config.yaml
num_hidden_layers: 15
hidden_size: 64
num_attention_heads: 1
num_key_value_heads: 1
head_dim: 64
intermediate_size: 192
vocab_size: 7229
hidden_act: "swiglu"
norm: "rmsnorm"
norm_place: "pre"
norm_eps: 1e-05
positions: "rope"
rope_theta: 10000.0
rope_fraction: 1.0
qk_norm: false
attn_scale: 0.125
bias: "none"
tie_word_embeddings: false
parallel_block: false
init: "normal"
init_std_qkv: 0.0558
init_std_o: 0.0
init_std_up: 0.0558
init_std_down: 0.0
optimizer: "adamw"
learning_rate: 0.00355
beta1: 0.9
beta2: 0.98
weight_decay: 0.064
lr_head: 0.00981
max_grad_norm: 1.0
warmup_steps: 308
schedule: "wsd"
decay_fraction: 0.588
decay_shape: "linear"
final_lr_fraction: 0.0
batch_tokens: [8192, 16384, 32768]
max_seq_len: 1024
doc_mask: false
train_tokens: 123400000
max_steps: 6780
dataset: "wikipedia_en"
Each number is 500 + 25 x the weight over the matrix's rms, rounded and kept within 0 to 999. Layers, rows and columns count from 0. Numbers have three digits each.

# layer 11 MLP down (transposed), 192x64, rms 0.187, rows 51-114, columns 32-63
536497483497494491520488551518467485460485517582515500503478495456491484467491516510524487489494
508511459512564512473505498494515479463485508521482533478495489525504501482477525491496462524480
471475502506377494510520511510486496514504516433533509540515520500541488505504497509509502499495
492487564525472458539449527490527534509495510491500479520495495497467528497513507485504497486520
512486526488449466517511503515507526522501497480508480512514496463498508485522500496502517498530
502494496472646514450511494498526469512476486477464474474500520523478494468461496518499486485477
568487477484512498513486464542478476494499483503477540534503486468478472544475502508433535490486
519505514494550509472504432478502523521501507505522493491518499573511502465467493455548538502512
484490491543551508494469531503494487472513466522507533508505518511475499463497480502512428469470
480490514505530535455496459494503506519519512447542531485499454514557481596486499487493503472495
514473497456510465500569541515500494540505525502512476446486548477526507493455531541537447511494
531484508490397540546509500528510485502477536506463463508520484504424479494502484519463513492527
520451476513520534511506494483473447507529500518533522457506524529504475466478493466512467486481
496519485508669510505516513495521457468513509515488510512505500528497506519505484516502496487493
538502549495491500485452519498499510494497482483527495531510474496475505540538506509503502485532
428509515546522465524466476471430491477473467476507477489507496458547496518495495448483465513510
484490512522518508519515564509458462517521508440508492533442524475515500517488446549511481509508
493481501502447469526505494509479532526535480478507462524500492470515507513532468500503480466522
463494506511549504494547534530448558530501523472514490490520567508511466496484487509518494495496
484479493488545485471494507511494490487500484564514551512441504538514500465467498477496493511510
511480546496477486502506500507496495520495495471504476524524499462506513510519480509518543461543
517458512512544465466503452473477527536523486517527498507519498527488502526511525512517534478479
503479535482514502474474503511489526500492452471515505521468507544480496488490532507516480502495
501515514487508511464491453529515451476525523512507511506513492527460505496559501501510478473511
462496453530490530491513503476525528448479495492488542483483490532505503483526519523474557537513
506492522490436497524495496491497534498524504488496483517497487508500512510510484488504527477540
518496483517467535500487498496507509512493506472520504486489483529565485487486540503464585511481
507498483476475470504451443498525484525459491562465477510487484471506503536492523466484539516497
489515474508349489507488485516531540455501478466484511475507469538519498483507520520490554536470
470506449504536502479499506507562479471489491516460492487483543498508524502474523536485472518462
514528493510444518476505482500452511470482494489500526478504470495480436516495484483497529507525
517499490470438529540486511514545561482518520507524518495486476497497525499487506486537468523522
456521548500459469487420512499550542451511491501505516502507514485512447471515475450485482496497
514496549470439474521488502511491525521504494477469454528499548470523497503532503500531502469510
479497533518455473516464522476512498512513501447510496491516483466504515512522519497509521472525
480491482525394505516523470484563506478509480497475533501513482483528495486509499523503583500496
490534501527538513487515510480507503476477519504512531468497486521515494522485510504502452555502
528471513486559503505514468453538492533483442482504480499468492519487550539445508479539484498526
441451495479518498454457516489511512498539519457449490527473517505526497478492515506489511531505
518511502524427528519502508483524530487539501510504500490476502535453494511519499517506510442491
459494483526577519497491506471520461469504505523486528479493526528493496500481511509487472549468
494523471505602526502532530492476470478530511516492530499498533571511468506477484517493485500469
509458515498406491524538505512507501513501550492514476504493482430496517516518522506486533492550
510497533448485489501525513521489502533523511502499477532511475482501496518499474498514483473524
496506522510458478536461533518504504538505499468535474497506498520517508510498487472505501476511
490547488467524480484545483487500521495495502507486502548488485485507466514548472511503487482500
506510542525446529491511488496487504460516471541477516475525514504491519537487468455427568482496
519547511523517460475451502485441523520511540453532531511481514439521488545520489499517507507491
489491519491281496508498488502519516499503466499471496503484502498497477500522475483492471471501
526485494498606479480515508519450487507485542513505518485501478530497524491487510527528466521509
512522447513505483491522489509481534451499479486523551511477494545526480505466513521473537533481
489533553470507508493516516536492469522521551466484503459468580501502468440515490559574455532530
519513526482459475503507533520500494513524493474536504510467499489491493504550516492499476459540
529537533505413496496523496502478476518515494494532529522486448476476462536479466488515427520487
511486503512500506507488481505571497528495479523521489518502506515513511524468451529504546496452
472538511506548504503520550545465514478517528473496490475497524450493542507522514503470507455508
468498486502517528482525532470502500502540488483512475422506556515506486438493471482512535464481
495552493538431483511478511500502555481503495473518505492509475519508490497480541502493603512470
476523503514357517521519496485487539516497524447489483514483489487500480551469503496476565499513
491505516506526501500483513546518492503507560520510501526493462473491518485535519466458453491514
499458488543512512502495506502505507514476477489469513510462483525536500501466508482489488459496
471529504476513517493459478479497476499506505550505528544492462496509486478493472471507511492518
505490504507478501521514501471496491488487506522525517493473486538513518510498516494498512534467
502513469541522535505505496493519523464493465507460494489498501536481497502500516524504513529464
# layer 11 MLP gate, 192x64, rms 0.214, rows 52-115, columns 32-63
473520516546505500483516477526505474449492535521520496531515508507486470503467494534487485499502
490488491496500503496506529501513512522482498511492546505499516526534516493508528487501526524509
494523527489517507508504528445505494507462484496502473489535501506507456497510536506524518529509
494516497447512531522512518485514484489532506489486512517483492516500488528493514510528498511528
528463457488515489493489471487478513492481522467473486455452490510520528484490509520513484511482
542467506493507445482538474497461529496524483469524470504450493493516481550497537561502541516492
470524541518477484527460529550483530483511476497442504593503492520561440537510544427507544477436
486492514521509471495487524539478487524534503499513517505494478515554532483461511464509520473505
486567502531484481453463466480468515543526445490476505468507554561513549478513505464458527449489
518482489512504471523546494439479511491515499504485479502471455515505514489485473558552538506459
494536520540529485574504470519485483465498512485509536478529499529483498494504510481490513500504
520496501469505508523483509507462515523499502510450488481496463495537445506490544471509512485505
517540481552538495487505514501508497481517505487508547500510497514547496489490497524480531531464
517478468504498489492488509497490495515531523521452488486492509501465504503513496545468513474504
532485495476483508497506497499467496539507533475495498491528450526444517489530505545475541584475
485489509494480451443511452500503506562509535533504457469469518519495487551461496491538518537497
477482506519517462525517526546491512480507516491531510542452501514477509488482472483523490517487
479465533464455494479523526523477503526514480512526443477471531488512484479462482562492500517526
510510511504500481476489534521538517495508473464488528521541520545499520534504516562489542502546
493493477533514491509509487502515517530494500508491508506521504497489484524457537493521474533477
486471488488504504496500528593474515534560518515501485475534524543538484553455575472463566501510
516479523496498527515455526501490518512482480536527519487533521487493492494487528522469505514490
498530530510489484497528471486498504517527515467547526535465487514531529474491486466510490484480
498506515533507484460488484507515521492514494471531540466498490536495489473499507502454534546503
482493496479498524489467530474516492483456519493489492504481493503505505483460498464528495507503
506514520508462487476484494514513529506506500460499520480522462501513487503504510503491528499503
523440466547483506511539493525450506532489474506501448470436431505485523504492547539550513495483
517528507504498501506494492527479532495519489485487496497520495537520496501491542532487527495496
528507478511500483509502508488459489476532540519511470482512500509511486547486509498502501516503
483467435509507500499537513516490490538482522500511474507480531493488509516482508570502528505506
562492478502479505464488503488497521475479501483500471539494483516461506504505517501551511477485
452537542522478494456464499462543508487488450530469531523520469543519452447505509461470468479490
473502481520529477494497503517503499508496495520529479505485485495514469537492497536459495512497
500503506533497516504499493496498484484518495501529500455467501542520527488497492503506503489495
474497476519440486539500476489514508535506491468522465464524483478535473483538517458476509542447
513507500519529489493487499487504495516522493518494542464459484478494491510470459488512495536498
534464479492515475543502407473482520508527520517520483497471492499497537509472486571524530520467
483508483559489471473442455470501483483515461490537532465471490511545496477463479494490521539474
482489487535517483495513494482440510477489488516502507529487487548527443492500473552459514512440
485491501485532523474504519505516499465516518489490503507516499480509462529469526508481504551485
490512484501498531496515485491496502502476520501501466489515540507509495512525494498492505500488
500478475535516504485501482510477473489483481500497508478500487518488542483465498520486514510496
507508467502501503525501524490479514500511494507499522438459489504523535499517511487508525492481
500492538498505491507519498463472491517497543519511507473498503521507471463511476529489503495473
517534504438518478493505493489481498533497492487474506528537442501524456515505513503465531518469
504488465490523483477534503528446507513504517514498507438521497524496527575491536492479572531462
513536530474512461513454468507526486551582505515486510501493500511542507561504491477505528476463
535542469502534492522482487518476490459534462499518571458472519583576500491482552527476574533438
450538530519532507488467477510512506452489478487481514490514481547506465493481488490482514529538
477488532465519502506499506499470494486500504480525481488502485486514484527471509488540515522480
502460441485382446476494491542483485571485491492502469504546501491474528485525574528520574579539
518516492505520501519499509458498521510494517497469519494503508507502514518494516513517498482505
538483462471515513509511464503492495442492528480508522492486517519476524479494497516489506527504
466484486538437523483501543487465476509533477500523473513464473492531470453496486496521496496442
581545499475483462501479459452469548505527514466518523509544482534520436459527587453484542457476
415537461551507466541432419494432562473501555485466558499560446522522436555522545494476592549438
501503505528467501531487476485494503482523500489513503484485499498529481505460508506511518521508
484544504491502505482461517528503478469499493509504525493507457516524484502514528482496511501490
485548449494500479490455436481490485547481526507496481418473481556517510493501502511534566515474
567474476470488523479538484562440507511464496507527506507497456494497540514479503560505509510490
519492523467469491520466505459522484498503480448502454515466519517495495541515522515497518476493
499501478522508500506506503497515490536507503484495485511559505493505499493459511481525505524510
481522504560496481484506488471481518481494494511474525467526503493494491520496506516452502501476
553535544466499477475463538509511520509509498513494453485534537547526500520483490448488497490466
# layer 11 MLP up, 192x64, rms 0.196, rows 52-115, columns 32-63
494498498478512504515495517486492506572543472497477504466478479478488540538545503474525510481487
512519521518486493512443452478477514503525531471551483494488479487481500504491468525472490515460
500509520541495507488505460503524497488538481470507534499540507487515521480512503524465506494545
533480506490499519505442529477538516490519498497476497493494494483541481499465504518538500524513
513517532548493487512474499513510483505500493528546494490527441522533511522487528496481507461477
454540514506493517504513503499497535548501478518528438489499459512529508454495492504570473503519
498506531484508496500480453416503515529504550482517508511508515502535495520535505450505485483489
523441454524488497498458500507530495489511524536494500538500501513481497526531508506509469502587
524512488518509489418526485497481519500530478521535561487483460508491546532482442503489499524506
511506480516504541503477467489472518491438479531491519529522437517523526488566496486476512492534
449498523499467503470495477488528527493546444506542473509488488513519511501509464467520478484502
473483472471493494524500553474497487500464527515503497505488498522488528536493491488555477529486
514499439549545541483475508459533505498509506534464518485454492513475497480516513498448510535454
517540511520493479482510506478509476476527517506500543489503497488511513508524505529488494507495
477495531534522494479492484541512509479505537505485480500474508518490478502501574508554500494522
513479453509502536518512509515493477500489506482515491484512481495479518532513507560462523499517
489492482503489515486505468526531480485429491506556521500459518505519457482464521460509501507489
526504530502503504531498483461528501480500535534485492511535453503504544527522529488551507495532
504499465503526515474507522517472478532501503505495542513542483518505559519487469502487535522472
478499489534515496505494484491486477525501518497460515509524485490498494509477469529464497517487
490524538510518531522508512513503509487498484511516474489500514530506475464547511471526515494491
512511444503493525505516502545454472526471503494471501482534486497464492502480501520515513482534
540470502524493482522491448517480461480508471526511514491477481507508486501508476498513504522521
499528533478493485500473509519450509510523529483499512519496473488544509517476505488531530503454
474508516468521538479485534514494520482477530509475522511494516490482509487468475485515488504500
508520502487469478463478493482465534484506505486514508498490488530516473431504547493488527502496
487530501479515540482508556498492505500568453482499501450503496530493458506478525510476507450504
504512527513460487525500499504471525536509507467537501518481465481512468472480494484478553519488
493507522518507464482538495466500500543512546520478501498501478509504476496522480451483494471479
479476508459499482563472496467473483490502514492532488500480502485508513479519513529522479494498
521471515433487494503460514499476473507472509523466501524500513529477482505497518499471519450523
500480462491465517474492540502472456507480514565503425514459496490493463531509484512500500488517
492490463475479518554473474530521475460542475504548518464498488507520482503511525502481505537489
500524485500522509482518525527482519525499483519514485523478488510500477472570496452494501506490
481498506505472472540474450509546505509560482459523515451525464516519492451536502489452523554466
531513528480499495495475475507483501502463484480517477554545501508505451517559490515489533473483
459560555521505475467447498531485492458527507496485517474534510511507462460509457523483471494490
526487512497512501483450465479465511493558544489501504504502525536502434468533523482456492492556
497529438484481508514523496456521482520488500533542483494551532493482548552487510481498507496491
558524472531505473486486496524469543492544460507501496459469507520514546472541528494514501451508
483491488510465483455506541448521525515513523479502502501464551467473498484489483447504488490525
494518455517502469479450504509494554491457501506519517492526541489462487511488501511526483471544
501475477480525515497481508471492473512515478495513491486490515491485560529509504464515482473497
512491521480496556472521479503517500500491526515534546541502477500507513485521510479499497523499
484522525459485522483483550533513532487503485504504532469496528484489507508510538472484497501507
459461480478490480520493503469521550517521480434501507517495500528504482489488490531555495493501
483537501524492568494504531483488484514485480482535522485492522517502527509513500525452507498519
455444484478451482517500472444485534545467526485533471538475452450468496507533451504509482485536
491524509487543466508541461468476512509521496483504526483512472508497480534539506509472520539466
510487516504503472502485506503452504546525494513520516503493456499464499498510546541542505500481
504507511526500478538596498556555485545437493539463474515535516478504442475486450501476490481486
553548488490495523479467508470486486557521482543460500509511489511530531499511498511517472502509
466477516460491542485469539496521521492538506518473465483519484525492487497553542479496527457500
541523479513504505477510498491461496548514505507471521501499485466478539500510534486494490490525
445489498560512492456520497501493506463510544487501496493499535484486484523474435519462501507471
501536527568504472557478489493471523474502475480438486544505518495492488536552517489491527511479
501533534514463474506490508516482553527520488450501500493506468519553467492498555481473536515475
498520508493458516503475489480483539507518499481495465495500513547477512514498476483448512437514
542489491497494544476471499449535491499486543482495537469482517501520529528486492467550519506460
484518483480474494481489564482532500492517493501514461459520536484517491493490517502550487517497
511538503523518484493498440524459506500546469477500485506492529475530462481483502502536473537505
486528500484486501488496495552511509509473486518563477486488461530494506453514499456468502491484
465500516535478493501481530482491524465483453481483488490456490514520486515522480486507517513502
431548539500489492488491490529516517484478476492445514540516487487488492535521483490449485493504